{"n_layer": 8, "d_model": 128, "n_head": 4, "n_kv_head": 4, "head_dim": 32, "d_mlp": 512, "vocab_size": 8192, "activation": "squared_relu", "norm": "rmsnorm", "norm_place": "pre", "norm_eps": 1e-06, "positions": "rope", "rope_base": 923.0, "rope_fraction": 0.5, "qk_norm": true, "attn_scale": 0.4, "bias": "none", "tie_embeddings": "early", "parallel_block": false, "extras": ["some layers without attention", "local attention windows", "gated attention"], "init": "orth", "init_std_qkv": 0.0388, "init_std_o": 0.0, "init_std_up": 0.0388, "init_std_down": 0.0, "optimizer": "muon", "lr": 0.01, "beta1": 0.95, "weight_decay": 0.0, "lr_head": 0.005, "warmup_steps": 41, "schedule": "wsd", "decay_fraction": 0.751, "decay_shape": "linear", "final_lr_fraction": 0.05, "batch_tokens": [8192, 16384], "seq_len": 512, "doc_mask": true, "train_tokens": 117600000, "steps": 10172, "dataset": "wikipedia_en"}
Each number is 128 + 24 x the weight over its row's rms, rounded and kept within 0 to 255. Layers, rows and columns count from 0. Numbers have three digits each. The size before them is the row's rms in percent of the matrix's.

# k: layer 5 attention key, 128x128, rms 0.246, rows 120-127, columns 64-95
# q: layer 5 attention query, 128x128, rms 0.236, rows 121-127, columns 64-95
# v: layer 5 attention value, 128x128, rms 0.293, rows 96-127, columns 64-95
# o: layer 5 attention output (transposed), 128x128, rms 0.264, rows 96-127, columns 64-95
# up: layer 5 MLP up, 512x128, rms 0.293, rows 0-140, columns 64-95
# down: layer 5 MLP down (transposed), 512x128, rms 0.0729, rows 0-139, columns 64-95
k120 118:112119105190145120115125098119110095142168110094152141105141118112128122159121127073115111179147
q121 119:153115103111100119075066161156145088117109134173123123189183165141153121103137163120111152134110
k121 108:083148118170111128099131108132092180119097099127136142128080160066155125129113146154147129120128
q122 107:126102147135129145099106082166138118150056142119145114129134145103193139109098128137168118136123
k122 109:086086110133163097134097154132132118163090191120169127119123163096102110122130104136139124118181
q123 112:117081112119153142119123146140125121145120143138114136077081177129137111120111086118154127122114
k123 104:129177162150103122099120114117124135150111123107119117137118098145132080147136110122136116120105
q124 108:163123102165109140102122133120146150124100082068073127129119086121091121126163118104147173125096
k124 103:122141157127136126155107095137117145129153124174139139130125082109115112146133121167161166129136
q125 106:109113183132090136168139114113134168114144131136129110087099150130165133160145093141134124134117
k125 112:118126127094142148096080138111112122086116092152166147131134144111107152095172116126121148132137
q126 110:101136135136172152146107093169090216164085158142143105100174150156100128145121087128118115143130
k126 111:111136143113125144140106112145148134116143105157085139105161108132121098176142109125113157144106
q127 113:120127126090153139188142147104150154110119120123146167144098117138098111139189106140109145079080
k127 102:140127139117165119093136135134133143159131130139173112132178114137118127085128175126164146126100
v96 118:123120068149106109086119126139147161093103126138148174121127105150084139118181116119152109158137
o96 123:134115161117127084151107104105149117173103129150107127137105169095153144108166106127151193146162
v97 104:160103100136149095149131130134122163122125093125161119110121138161124097123147143194126128151122
o97 115:093154103149137130081156141132138169143160092141135152125122135143153106139140144131136116181177
v98 106:134111147100128117126123145159152085109137170136117102137090140114120117094116147093139101159128
o98 100:122081098094123100130098132114161091110163124112118118114106173156097126148115133143090134097133
v99 107:126109208125149111131087166127132154105156144132118124084124145132116114153116119128144123076171
o99 102:116096127126164092139126171120144132095140155114151101112113129094111135134114100138121081106129
v100 100:116128145145149083155146113103113155110076151139151086092115094147142113146093126128111113128167
o100 094:136132128149141145130132139141160119174099093120148119133136158079107154112140135149112100119108
v101 107:139114161095130146151145183133094089140127123145112145134099135130122124135131115115123148118144
o101 111:144134145107113089090108121087099126078139103139098141167097121143115119116127077130088163095106
v102 115:104135130139155091134094163153122164136140185142129109097071142109099110099100130139128127080150
o102 106:121119167169152095171126117117132139116116126106141155122162164163161094135139126141143098079126
v103 097:147138130133133161119103125111079147163112151130084141139127132102112097093181128134102114143174
o103 084:145150129144117171169150145128089095181135124155115128138110107127111104156158137138071110162137
v104 094:118117121119112129141093128110138150127151156128110127161113153119124138156140129109062104168108
o104 087:133125144123080113120127130175139166132177143113110130102140122143096121122095103127156135155107
v105 090:151162145146083106091134092120115156113121144093086132139135099143111171091115122141131114116128
o105 095:142085134070108110110126113104115139142143108079096166134050082091123142106106117133092105123185
v106 127:161137088157125105111112136151098182143122082134137111114132110151086117162121139125159127139106
o106 127:133112105145127131132147125152121132111135134134098141135114116097134101085099115135133128121129
v107 120:175140168107113109142128166113107117139106130087144130089101054140157122104114099120176120138093
o107 116:117099132135166122126149138136148129096123081138099106146166146106130137152143132109148118169092
v108 080:143092162078114108057113129131115143160074103135090152111105193111165134182132120145148109081120
o108 082:158124138110124103133141123099125157143077125145114136148112152150145096159112135165096135112142
v109 100:125087138120118127127141129111133114121134098084160149141100164102161139110142106102141133123192
o109 106:102122130147183092152115136156178122116108101112089120100145103121127135204110128130170145135130
v110 111:079124159123092098132183100152117096131161164098090113163126146129119108129116114161171104144141
o110 109:162119128097106114140109123080132095142104067100150105142114121105133168122132144108099135134177
v111 098:111161120091133116099145094107146132121113136141122142123144116171173087134167095116131121162128
o111 100:131126089108118117109132139116099128141135092146131112093138114137126125074171133107147095157134
v112 111:133109135131126107135148148158089119162151098144176118175153130132098128096142145135157108053101
o112 107:139133119122157142119136176137177147136108117130135118145133158100164093142104128119128159095168
v113 093:116163128128089124077169164143150087125151124145167161150100090110094136169106164154123139129161
o113 081:151150179106127162108150093120160150105101120128123159121156169098171152108082103134121143137133
v114 115:135109137139132095146144168141131119121158143158106134123113094144130163191156119118158099119097
o114 105:106156091161162113160144123122126150102161147124142115132160104127157132071139162095113119074151
v115 096:109151111103136137145128170131138146163139141140145141083115096207107120142167145158129155168097
o115 092:160174138128161141154127119164124134164142168167133134106084115113143103111144107146131110083114
v116 092:101171142106098120157148113146096090167175071132139101170110083124116066106149140140076107162137
o116 084:122150148090125118135119138135102133131158107118117133143126074156120053076161125117087133143158
v117 105:147089140116155119138148150129133146123172093116141140120092127101147176100143102112121107117145
o117 100:139098081078129102120134157121121169183138076130185154109110137120154135151138118094147135087126
v118 084:122138087119107123144093081139147122152133201159105136147082139108115130106100122150137136134169
o118 089:109170092111136096137120109145163113107157156151108131090140111113151082130139141139152113133149
v119 108:099130142108119149126168128171130102122101167168124126159084148086153168144120106146120115145127
o119 101:100104124081121143078148162120135110148149148177132131147087126143127148173100145126124130099194
v120 107:138161176125116163153175135114154169138137165133117144129130115131083151145143099128134165093139
o120 107:137161161107147115150131154099142118133082152086120121082128159141140099097122117138140115133112
v121 112:112125162142141127109143139103090106116168092099157162104104132153174144136134114117093120107104
o121 102:079134125181159122121135144162141135159169135118127119180100089134161127115119114130132108084143
v122 093:123142092140110120137132127226120125115121123118134157114100137134096125155091142144113130093162
o122 090:112151120149140129128117111138122105124152095114112124176114124144096136133113165054157152084143
v123 087:128161143151138114116113146138093107112149166148125116158095155144139083133149147152123125144130
o123 081:140129099140167135130117153167115167128112148122120160157140150168103071120169126163164174143146
v124 116:091117118136140091115138115102105095161127126178157100067119123105103110095120165103145145139125
o124 106:141116144131093143160120089090125132102095140135111146120153115137110142131130089120128109184130
v125 090:146134145151141106172120108119140108133138127135084122106151105138156094138131093109129101115105
o125 084:156146100094140134080142144134114115116124141100120100160119121157105138104155135138187129156140
v126 106:133123161106113127133099173187121131139156138096111106154104140182115133130121139142135119116138
o126 110:118150117131133125115111159118151103116147154085150099143090138107127114155122122145145130116126
v127 101:152125151108139103148132177083136105143120130114118147130136138106112150121122116109110161134109
o127 099:154107139105143145134143152086109090138162124116136102150092190069157161108097097144081113133163
up0 107:129144180128143117139141163175107128104103151110178140140153119127126161105100101112130147148096
down0 104:141138150139136156098157116112113145088097104166092128117125130153101130096132110117114085134122
up1 099:124086116137152116105151138131125116135128099113128099099096138121163136147080151117150110120142
down1 094:105098148159117141101141087110133136084142086157115150130137107111140105120129153164143109070132
up2 090:170180120132140122100180177118132109129120137096110133145116113116121146130154090148161144125114
down2 093:101131153162121166119090153133120134157091105121174173142119095118093159103102139088142093118117
up3 097:140142131125130073177142140131144181116132125134109153118122077125099165178106149157110140099186
down3 080:126146090122137136140127101088128130098151093144099104104132181136148091105141139133082105098149
up4 101:128151115138134149101177107148114120152134122083158138161141119135123124120164156110115174163105
down4 106:120099123134183105132145131135143099127134127152170132135095162111120115123118132145120143116106
up5 078:125110088124141088118110122134142182131111127116115099133149137127102106117134155134132157103135
down5 091:128112137093121102122131141104102103143118145136125083158088154107149129144169118137099120108095
up6 113:170151166125181092166123132150100108140125085107132139129165163128142151158141168122142140161132
down6 101:127136151114106144110107149134105118134138142122160140118142116133113116118141153092125124170131
up7 091:132091161089130191135075116169137160087158149154168120147121110094175111118156186140126152131111
down7 094:105115140191169144137097084116160116126087107134150134141106116095146149136127132102108133132163
up8 091:126136128101142087133136145099109112125149110134085129182130126124135147100143182129164145124121
down8 095:113061098142122101140102166108128150123159171119129101153116091150133140150108130080147131161162
up9 090:148144129093160145151122128143102156183162128108183119091111129117171180137113137120093163133109
down9 095:142170165154161188157140114114117152112140098123097137109126096132126156129107126108170157101114
up10 105:108095139149109130125105115130157129120108176101125117130119121136140145140207092083135178120136
down10 101:131100122104131151083115104153135115121075143159119124116129141136173123167179163097117184114119
up11 082:119134145124112122095113146120154101116078099071193117119144141174097156149114137139136143094138
down11 085:143124108150110136132157141123141099141072118122165159094145154113108152164123111139091123126119
up12 105:128077161118127115132135157106147140160103168111111101145105129117134148142141120077097138187172
down12 099:149147101127101149140145127135106139070161108145117158142115083139174123112121128128123124169136
up13 098:140126103106137112132118153143133143109130095113131165189093132128106111144136063152156121166113
down13 096:121126177143173115111158128132088136152122118131131137118082121132108131121098094121125110140100
up14 109:104139123115132119097141135100191136126148141090113124118106123186146112136120118132112182134166
down14 117:095151145128144167101185143095138144157122141107128184091121069142133132123126119150121119142121
up15 115:129109139125143129122158100167132153144148104076142139097131144137100166126154155138122142148152
down15 114:159143164123155138127112129155127188136132110091154151177108097119170130120112126153122103136138
up16 085:113139123144129115098123136183116148080136119124131137116116148075142137134155146146126137068134
down16 088:131093142131124138128140140133138131115117123104119151083131149084079092090120146129141155109078
up17 082:139138077131109175127085161162109109064104150142147139096165114131119124072123122121174103111144
down17 090:117138128146179089128167099112156182105129130117101093128135104131193125119123120108137124146149
up18 099:129107127138103147152116134129115113127113098170144123133106097120105111080165112117137151139108
down18 100:164151167133145095133134163136095179152137125153127160133114139125152106126135126150125149089108
up19 082:131137196118141120096163110097128145115121166109162099099118082104101124131128128095125089132118
down19 085:105151104131093129130116070144133113131109102098104112126145153127114138134147143108156145101145
up20 106:104107097118134133138153124102133125149165101069133147152146147093108140158116147084112128160120
down20 105:114150125118125180106140131148142130166111116122089148117130179139135131103155117100131119140119
up21 094:129150134163106091153126157112152141123139083139092096155130148143090092165133112123175133136088
down21 109:171105154135137125116097153101115136157166118165117112150130139135090146130123159146124168145113
up22 098:119138091142117157137127150174119104115168100098186114133174094128133182121134177097160161103153
down22 093:132080130130152111106126106124107145101148140111129091087139134122103148107128135148066150115136
up23 108:145095156126151119167152141104144097175120106112125130154132115083114137160126120089104135143132
down23 100:162165129134140156127116128141140145157149102127122148102135131076119129125135134151102119114162
up24 098:171158125143152097121165147147093135137126117135131113133126120085156098125125159106114176109140
down24 088:145124111132157152115131103144150130141133131175132134167155138090131130134126105119148113126125
up25 097:092154115140150114149140128122108118106139168161133128115138142110127165096146110166113107109157
down25 099:088109163113131111161124173138164123150096140149128104150126114096158121147148139149081115066125
up26 110:160124152102149112117154128089115146123099120138138081156126095147141152104156124142115108131101
down26 108:168147162112141127146113108143150145136118113094088153110110144152135142123130145148131125136154
up27 108:078112109117168140118146113128109140067115105112161125117156218117101120132151126147154127092136
down27 112:156105155148136080113130108153159105132145099168136084119092066098155149142119108114112146125149
up28 100:178144118109114098093125111142131122141155119104126081120135144083062119162158139126119150179084
down28 088:119076087126180180170136122142132153109123149081142149085155107150139136157152146109147111141102
up29 105:171125141142078095141152122092121102141149080121108123132145142150124115099133137140114118157136
down29 101:169102168122124181140106136098116144104091065117109122096140138117101111122107153134104132099154
up30 106:137148072140157153154141154153121089112147117084132140157104163136142159149182173091145116140119
down30 112:117118116139145151147138084103153091126163109146097094154068142145113146135171136151126138119120
up31 083:139083147110104139112152113129127111182166180133121127167109116062084116071117143110140146105136
down31 085:139137153134150114163163129121116179120143169163134135132116115145096134134094133135175179116113
up32 111:104079140144101122106132078168098139093147142131138106136122076117153132112100142142158134136108
down32 106:151089096136152113085143119132133110094161152108109101130167175150147114177133101147123154123133
up33 097:120124121132107136085165151102106119137141120096145084087143132112150124119135101093152179153140
down33 100:124141146133119136074115098117129134111123126060130117089071088185077091126134128126118102136080
up34 092:120122177117149131076156092162122100120157114179162143124159111091152117106091148109105166091143
down34 096:151137130104149139078097167147127110142162090094134150113104073149127150129113144123140148144118
up35 107:117157143146108094163154132151118155090143148161145141094125086169116140175121144124136125137152
down35 100:162152166164093128142112082120115115102115151128102103079139133165139133147102147141120123149127
up36 111:101103078137142087082102106120118069115111113138136150149103131100148144087160129115149150128126
down36 122:084185130099171146120111112162140113107098121161142137136105166068132110145128107130120108079122
up37 091:133098122191111122106105171137141117142129111181107120183117117138082147129130166124147143159123
down37 098:098111095167135102119118130099140139117108129158149118135176109119078117125122097099140135100094
up38 112:138108119161092138145156115138090144124107135128133141127141124140172133170143092158138208144074
down38 106:112148152120101115147145152158146140128165136132101091129104162169119101112151124102122097115121
up39 115:160178128129142142146109135169128102091166104160082146161139119134137133141121137136115171146118
down39 111:187092166120114134152112114162128122112138140126151158119128140072180125162152116141111125166145
up40 115:099114103123134143155122124171090122107153116116144142121108149126132143124128112099158125172136
down40 102:136107103156118126124146126076128113110113092147107125133158150100157123128172154122137094174117
up41 105:195061140155134107118157111139144148111120117098108140128084119108138145088110102140136131140126
down41 104:166166142123121165176097099119133127121121151143151108168118116145096144127100126132142126100123
up42 096:146120135139129123152167161088151084136100140120124103138124113093167174116097139083120117142118
down42 098:151119130102145124151153119125136148134118149147147155191104119135127096126076096090115139105107
up43 090:111092136164162135107119146159138143096147146136127106203110156115095151115121136119121135098174
down43 086:144088156150149166189115116129078100105134121117109113171129136069096132119112119147127107141131
up44 106:149112134133123137117140150131087140101172140073103095124112122123149125090096138142108156136129
down44 103:143125100097106160128119145130145116115139160129176125148181141137119117085126123069146144107113
up45 095:130158115106125112112128129127099123092105120079198084120110138109159138121116135145135115116141
down45 108:123135135152124095163182113090079126139106142129102111151117124125131081130164149124079117066149
up46 112:136137069154103116128123091151126123102173111111137137116106169163173157134163121149149125120106
down46 097:165134116110125144129143132140131113144142137071123188097127146140154179157101139093135142157093
up47 116:117116102126116136100122150132151118134132151122118097103091090093174102139082114117148116167147
down47 123:136078104119159152134096145129107135106106169136161133115129121137103123101112101135091124113139
up48 106:148136147149132156118162168156163116070155148154128123123116082086149121117099125156116107124130
down48 104:145126115128099152151132105143126107123144110147110144145131092091105129126107103145116099103098
up49 107:107124158143118108094128119143146144110140104132149111124157121144174070104134096136145145122130
down49 129:116108117151110126131130137117187121114124126143154153148136146153132124166105161166122131135112
up50 108:139119116112128115104160148144129121151146146104126073163106090189140150088143105127158087185151
down50 104:148171114124186145135133147128135116148131091093096110121127101131119148133125132140099106174071
up51 098:095135155144119125098073111079153082146116144119180143137118152113170124112100073128112134144112
down51 100:139119117131109105155120096150099112104121098114124135131090141149104154132134119140129121130097
up52 100:091173113171166119108139122130161108130123146135132124153134134119115176138118062121094131178100
down52 100:100159124115125110104085138137084087107136164142119154105164115113137141127160130114128118159116
up53 072:087123105092127142130112116135098134132136149122104149101118129155156146143184135104148064122167
down53 070:105136150153133126057152146122133094153185123113150117146160135147148113137146153164156146143164
up54 088:107091124092112092115129106106144123097130115067182096133147112149131159133135133120124097105126
down54 090:135140137124163073122168121118154087144089085136098115142125124095118156111138119134120141083116
up55 109:145101153155092107160148131150122159120156102135136127119115144106151106084138141135155126086102
down55 106:105079100132117122120110141154153140076187088138145122151167151158114084113122103163118121138132
up56 099:148155104143082108073124086122089098133142089134113131119132127109135125121134113160144111137088
down56 103:153169125159130100154101114073092173112153125093111110124093144100112093120118118139144107142160
up57 108:086149116156116103111106126122119144120160104151137118136121137123099136143119110126111151149130
down57 099:050111142110096145098101153132133125141140130124091116130106149148106116130145100134104139152049
up58 114:135064139132120088169134148134099145066130128155118119130137073103115118158123125122119141127124
down58 119:135102128097079131127114116138129135100097125116130119130104104143154082113095147119105157142132
up59 095:106103146137089128149180134146086097095139138091161106182159131125126139149134119117141160174147
down59 095:167118116143127137116140150157137094100104091099114181089153154101128128132121117137146082140129
up60 099:148156093153159141099149140164122128149108099090109131159109095154146128119114158124163169194149
down60 095:136130066135133117095137149195155126143117147135158120126109137151149140153148137123126129038127
up61 099:162137164135113154169119113118118153132093139089097126155206106137107129086109111125143078108155
down61 095:123118100162117114140149101134133133108123129143119141139116088154131185119142090092128101099167
up62 095:096094170134110132146125158134144142157094076113090113134116135125162126107102149118139128121113
down62 093:169161148130094123155148111124147101135103133150134162099162125094110139125077128137118094135113
up63 111:090131150141129126151139130131191128118139111106172130189161105113098123123137155096129124077139
down63 112:119080133091063128118092159145140120114117156116130155107144126153143150109116138153112118107129
up64 129:144119173124139098127173120111069171130135131100110102083117142110119111108107151098158120172159
down64 115:151135107119145151125154115108111156134125112164103167109137104133095104136131143119131132141115
up65 092:131139116143145144124112111119159145088148112106125118122122125118130135161170147171119182124131
down65 090:096170135142116123125119119145154114098103113125141133117123136093112128141134177120099143174130
up66 097:107096109153182131131177129148129153118161122107143119130174141155128144094134101147139137133148
down66 098:133086150178147153150132085112149124107125132169133098112124122070127154154168148113106132109135
up67 088:167183131103130118126158105145124096128127175142118120131112104134143134113118142131165121141075
down67 078:129111132142171104117190107170139143133124090098119118147106137134084095115109141119110157094139
up68 105:146111160094070132151140144135117144161169118156201133108128102149178115093138150091112142141132
down68 103:128124132175113122136156139114165137100134096134112181136126094114103086098141131121131125127120
up69 122:148129110118135139156134169199147136129128127120152143094117129125144124129122140098140115135182
down69 105:158099110116131162138167094141111132111150118132114113111093152129135159114139091150144089156118
up70 103:135099105140118174110175177105121119113141130095103110156097173077097070184145079097124164088149
down70 091:115109125161160170091119124146124128108141095122114132088149152126096141134121119121087188106118
up71 089:081142110107142100152143182094135159096116120082131127104124108111119153119179126132118142110121
down71 092:146104103136129092101150119137148093162136104128104149157140117074126132097100142127089095133148
up72 094:125107141135155119086122133133086142122139147153118146174139117115076117097110144098120125173127
down72 096:159137121157207177126083131100140132147142120160174107149165154124141133119103132145112133093110
up73 098:123116102141079143149135144153150165144127126093125120121072126108097143148118140124109112113136
down73 092:078114095128134156128138143133127148135117111156143080137128097181138094097132118117097130133119
up74 087:105146128161120106146130098144145139144107128110151144113106108165142127138148110134114130097138
down74 110:138088135153128091114131141125116155135142132138080137171127144167122066093152130135109099110143
up75 069:091162122135102143149117069079136117129071159126105108099096130165110100142107154161135101140165
down75 066:152142108116119113130139123088095123103150122131086115122129092129131131141115131105159114126106
up76 097:104097131106133140104126130165101145130136060108106148141132125108168160148112149092137150165140
down76 092:150092129146121132102141105087113163078129127107188177118087107106130124111109173113142139109167
up77 110:104146094137130140158098117138157078120136127080165133166130136101134170182153146089143111128161
down77 111:138145129116170108124141115099132106123122081130145129133097126166134116118136124161077127088149
up78 089:118164155150135121143138098104086115126122093097134105140165122165139158108089125125146113102164
down78 093:116106133123163139151119128141115109095177098105180083117148139121095143132120095108139087136156
up79 114:082157106168131131103118166141118144174100133075123138129129167096110167110126112130143137117101
down79 107:127127140134160109135139094085105112132123079138182114126136115164125109120108178101086167089136
up80 103:087149137128129116125129144164142116095100126183118135149089106112141136089140112131159150072117
down80 113:138121111082138145133137087128132122141106116149141128163114149108122136143133108145079130121126
up81 087:145132145128138163105134119155115163085185130116136152126100087115103110126140116084098162171089
down81 094:129142129104155064123118139127144147100118152138171106133122134100147133143106099118171160078097
up82 092:115121132091117155139125156139140173159139119099121085119123155100106120153158097160114129116088
down82 088:114127144121158162121106107125151117154167068071141141125115132131110131162130134121092101071127
up83 111:100112146157144097150100140113136108157157141127103128151129151143130148124106144113098137163105
down83 099:108146114124112142111130153095075114119166160119110151137134128132120124127121114165093131116078
up84 098:100129105147109139144192120106092120159140136110102165121151152092141141132143128115112106141130
down84 102:137131134080118111128103134149135099114109139121130112134111097086149121157081161131104162125133
up85 071:127130116160124158133110123123162137160151121139176094135168131090121131086101111136113148104123
down85 077:148117139146120121117105122160117167117165122139172111122133112113159140124115193144121129151187
up86 104:111107065137169142116099111120117150131085139118099155129092123129118159132128136152152146190149
down86 103:129092108126162163116165115116121138149127115163128109130112096131117150139121150138116146119120
up87 119:152110124126137147168147151105152112149125103118146092175186113116089124104139126106149131130120
down87 104:118109156153103127112145147125098123078116137146126106135133123115113143110149154143120149117121
up88 082:170154083144126111141139107116097106120138100123108140141142099108154124160134135161199161140126
down88 089:154086116125095115166106108094078104164175099116128110113111153094145156140143123148086088137109
up89 105:141116113174133106118098134137166119121145141123145116150108139153126119106153108164094127148175
down89 100:145123093080095133076126120129108150088147101111155095126127113109098091122115151152136121105147
up90 095:149102061128133092103134153134116147112117133107145085176136153141162122132167140108140162110110
down90 091:141167123117122147134137112165076179131146129145117112151092132167125155151119102115119143122126
up91 111:106111146097136092103136132114104142192147135093126125122121114135063161088104058081118156164111
down91 103:136137127083115136122134144113127104154140157184118110120145119197131158123107108135133148154111
up92 113:111088129107123101141150148102165163129169155108103148126172175135131105107142134108095111161125
down92 109:151139119139118104122146139143087127127163140117129146145086138111114130145085163131122104140112
up93 103:146125097103149151179113145085139132141137135093108147135165086139112122121089145142176154135151
down93 092:099091111138143170137144152111159140135115205159142131113131138135143143174106125133159128131130
up94 089:114164126102139080137100123161134110161109091161154138135151134107106143100126082133136142161145
down94 096:136138131045117153143136160132080087138089144138113141100143158114114122162137107146153079131143
up95 096:094162087177082118137126114081132078131136114124131092104087160165163111127119113084135135086133
down95 090:065137123119131144101114120141136078142132132104146141103105157096088143171115146135123119106115
up96 114:093178102125096087135148133103135143111101123114141112110133121152089145132141121145108141131148
down96 104:117195119085117137148111184168129195097138128073097119149119144162085135133133170123132156141158
up97 080:134135119113117104110107136142109112183105125120141120097121158078126137132101124100180146113138
down97 100:135146153174133151135187142097133170103149106141112144154132091187140141141148135132108172162073
up98 094:105087114161194142138116126144132147127124127137107072134127137144110150160109118122104133106107
down98 100:117105117168137120162128129131139155137132105123159137132138152123139151143096118148055094117102
up99 119:126121159163115127112110165115109115090151140154120080141143082088190110107115126117150118099100
down99 113:111111147097159174108120148142153087104153109098123123116153093114119155138085125099128109094122
up100 097:101093122132127120129142168156117112179133115135131116086188136152124145150146167102141112126128
down100 091:163136108165140134116140113103145151150118149098131142106127122106123098106159143145083135111146
up101 090:146128100132116160115117120165135137172140134159093104114096136112160180125163141152090153122132
down101 093:129149121082102088152120127153124097112145076132093162127143104136151151176160170169106114144128
up102 097:183127132149181095165126148105133098146164095169135123162110099131149164131141123124116133100141
down102 100:113080116086091123120159149122126113128126155152133151162097118146142184123123138165085100117122
up103 085:113120132112128176129143098164118116135147111138155125168088139103137143133111143113128108129113
down103 090:115110147094123201147098141098153078165131113161181163132121090141110137106134108096112116079114
up104 103:133120151143124132140100120138149159113126120096123090112148122086137113129105112108152171159141
down104 110:143088135117133122111173117144131147149089069109120128111123105110094135111087188143119110100131
up105 093:108152135138168095103102097117193112103138138153119171104147143136120142118090110120138166136148
down105 103:077132122120157120142099095116132125106144144117097189158142153167089142126117131103065143127137
up106 097:122132158130142125128118157101138128120156141111070164105113144136145124136125157143081112146112
down106 094:078113156170129108094152141099141075143102114141130155101117122149161114115140115139125143166114
up107 099:164094138142129150144150086113164168103093105140109125144122105114083168118174147132134148105129
down107 097:157106105130113137098110149131121106134198169125130162114124113159120145112146195158103119114119
up108 112:107121107180157113142138141135146104088133107140081163146124125091102138139158108123125147146169
down108 101:103115118112137153067158112097122127132161119144118184168163185146115112121143144109147106147123
up109 088:131143119107129104133096121097144113153119110151123114080042112168122179094157123132111102140129
down109 093:073117167217144113099157103099157098108103128164141134152164072140146117147148128118133121107110
up110 102:139160156121146114175113112152166087131121160096113146141109136111103195129164134128129133139129
down110 104:150161151098095161189115158108125081158114118153121130137116106081120129103129157136142131158174
up111 101:116106137157085139133148064134152143116148102110106144120139098091116111092126135110117148121113
down111 097:124138102128111133118147147108139162133163122150072150135103135125136118136128138112139177155122
up112 101:107127155110114115097127119105133137088139111087116148112119133159136118094141107118150123106126
down112 099:102155078131156124107132180140132090091130115120150120143162169151139119165120089146086109139099
up113 104:142151107112131091083128128109111140095152148059118111081118139100111145082106139134143193116112
down113 103:167122105137116121089136084172137133094123133115076113107131139144136129126141116113177142121109
up114 092:116115140153152108076131156176121100120146179141125119171120120134156101175140128075122133111145
down114 095:122132142101162149131133123103115167094149124132142119124141120168133143148110166161102122128102
up115 105:140132127126172149112135137137088108140105077115148112158114166109110130112076130145155135123125
down115 109:091083111117124125126136144146133140134151183127109158157155149143106107139125116123116133160150
up116 113:124127122139135133093120106086123142142163158146117128099118167137110141126144158115145114135152
down116 107:135170140126102129101076122155130141095136137209129148143147162178121121150155106120138131122130
up117 092:093115113109077125134171140141132120108138094092117132119137151138097111121106076085130117151119
down117 088:119101140176136129171159150172136122068113135102118111105106124102153084124135150147134131104113
up118 091:120130146124123153142134109144120120102109116138161138161135076095073104113150095091137112139070
down118 089:144111135146118106135114106153134162108086161109148136097140113072135164128113120077138143167084
up119 079:137160111159102106074150145138137156137174099168136104086143095094139124117137097100119114118128
down119 089:138122120158126144145144105172130173101126131134104143141107111120126156131078121151129129071124
up120 054:133152119117116143119125116137160089131123136154145105127129122120130118092149096159127137133152
down120 048:108109117130136123168117090144147134076108132118114136126159193131112132156094122094122146100091
up121 096:124091167156129127121113120134175153115126126117133116173154117055114106089129099099134101138153
down121 088:171111119119159073102126104130100140132149147132130160137098138094118106140183120201119130090120
up122 091:080140103138150132127169162082126159087129151120127135097141135118143151110115101147136143121142
down122 091:141114133077179133137138111146101141118117111114140147112155108101118133148110157107125122117151
up123 105:143155172128102140079138116134112177115109101081140143160110099119130148138100130111107159116108
down123 108:124104142180137133146102142130129094117147093130098115108126110184177100143098113160153130161153
up124 091:131125111107119115101120133138107127142093144141127127127131122169092152140138130077101132145108
down124 089:145147139092167118127107104132112127090122139078137148110102105095133098124146155152096088126161
up125 130:091106129128158107145105144099139119131142100091159111128188138101133128108107145168126125138123
down125 108:083181140129129123103124105107128116129143136134142129128123124151134108141174105144161143120142
up126 093:107129089153143078098107155126174095141124168103164091113091157140125158131138142102161144142141
down126 114:118096128101178085096143127109141114109090120126153163135118191149161088169116143131155093114131
up127 119:131165140131140143166143133131098157092115145095158088100108105124144135086116111112152134137114
down127 114:132137109111124140075106129112144102106118111128127147114149132130144137117131116174138108106125
up128 098:122122170181166135159128118132133115090141157123128149151113165139120148182184144103129142134119
down128 093:153138157136136127122082142118139114140155155119113122143128158138130103130166143124179176146098
up129 109:143105139160146142146170135109085113087128117109157153139082148113138157126119111144141126142100
down129 111:075167131125110121149135180104101112110121136156105098137149140168117112112126177115081118098141
up130 128:134119131115111140155145113146123172126147144123170093113101154105118163101080062128131108146130
down130 094:138096102091113172093143131098091108095144127133143133089137142149132177179112094156095124157134
up131 091:112113129116062091134123126143172137164144075105121134141152102147146150125145140091129145129156
down131 095:115118111126139156093123166126113120150116130128124131122127142129134132142126141091143123111111
up132 085:066157125142117115100128134122088181102095103089134116096146167109116152126127130115113102108137
down132 090:074076132142169111109162114107127118128117109088123137107151124118105121120140135128154102133156
up133 089:133130086153104086113112139107113101147119145132130127111133141134141123108165138125117134094095
down133 089:122131106159140099106125087143138138147099134128124123168109134124164141103131109109150162128133
up134 071:110132126090093120103165099143108152156118083124086112106138125132139131096123164155152126138080
down134 079:096147110149118121112199142123131091136139133139138153110130166074136099132134125129119114149110
up135 102:109095163123120119136121096100126111161136132134094115101129106154137126128134163158137114143105
down135 095:133123167077073135125143160079104135138131153162126144147102099146132143156115137123150171157110
up136 093:131167159115125137111138156153185133118120147104138091144162120110182128097117133126129126127086
down136 095:101147145133127153154123114143162116103119113120121103134145175129147159132168112113143137125118
up137 098:137109161143085094096098137118142127126142125108135112098151104093141165114124117085109109144159
down137 102:145084139146138171162133133094112132112115118133140134107117121081152145123107144082099143112156
up138 095:129111151142119142100154141098080111127161133121154112109119125181147186158128119115126126140125
down138 105:135100158122094121171138118099147137147140062115167088158142102130131157136100166063117110149138
up139 108:117159130123150125126130172171179109119184094115151132158121132161168136111125157139144102093164
down139 105:131101120119183138073138106102116102104118175104127139138122147150100126123113120163086123134110
up140 097:170113100168119104145113146138124120178104082092143127144149096175152154119126120118110152178123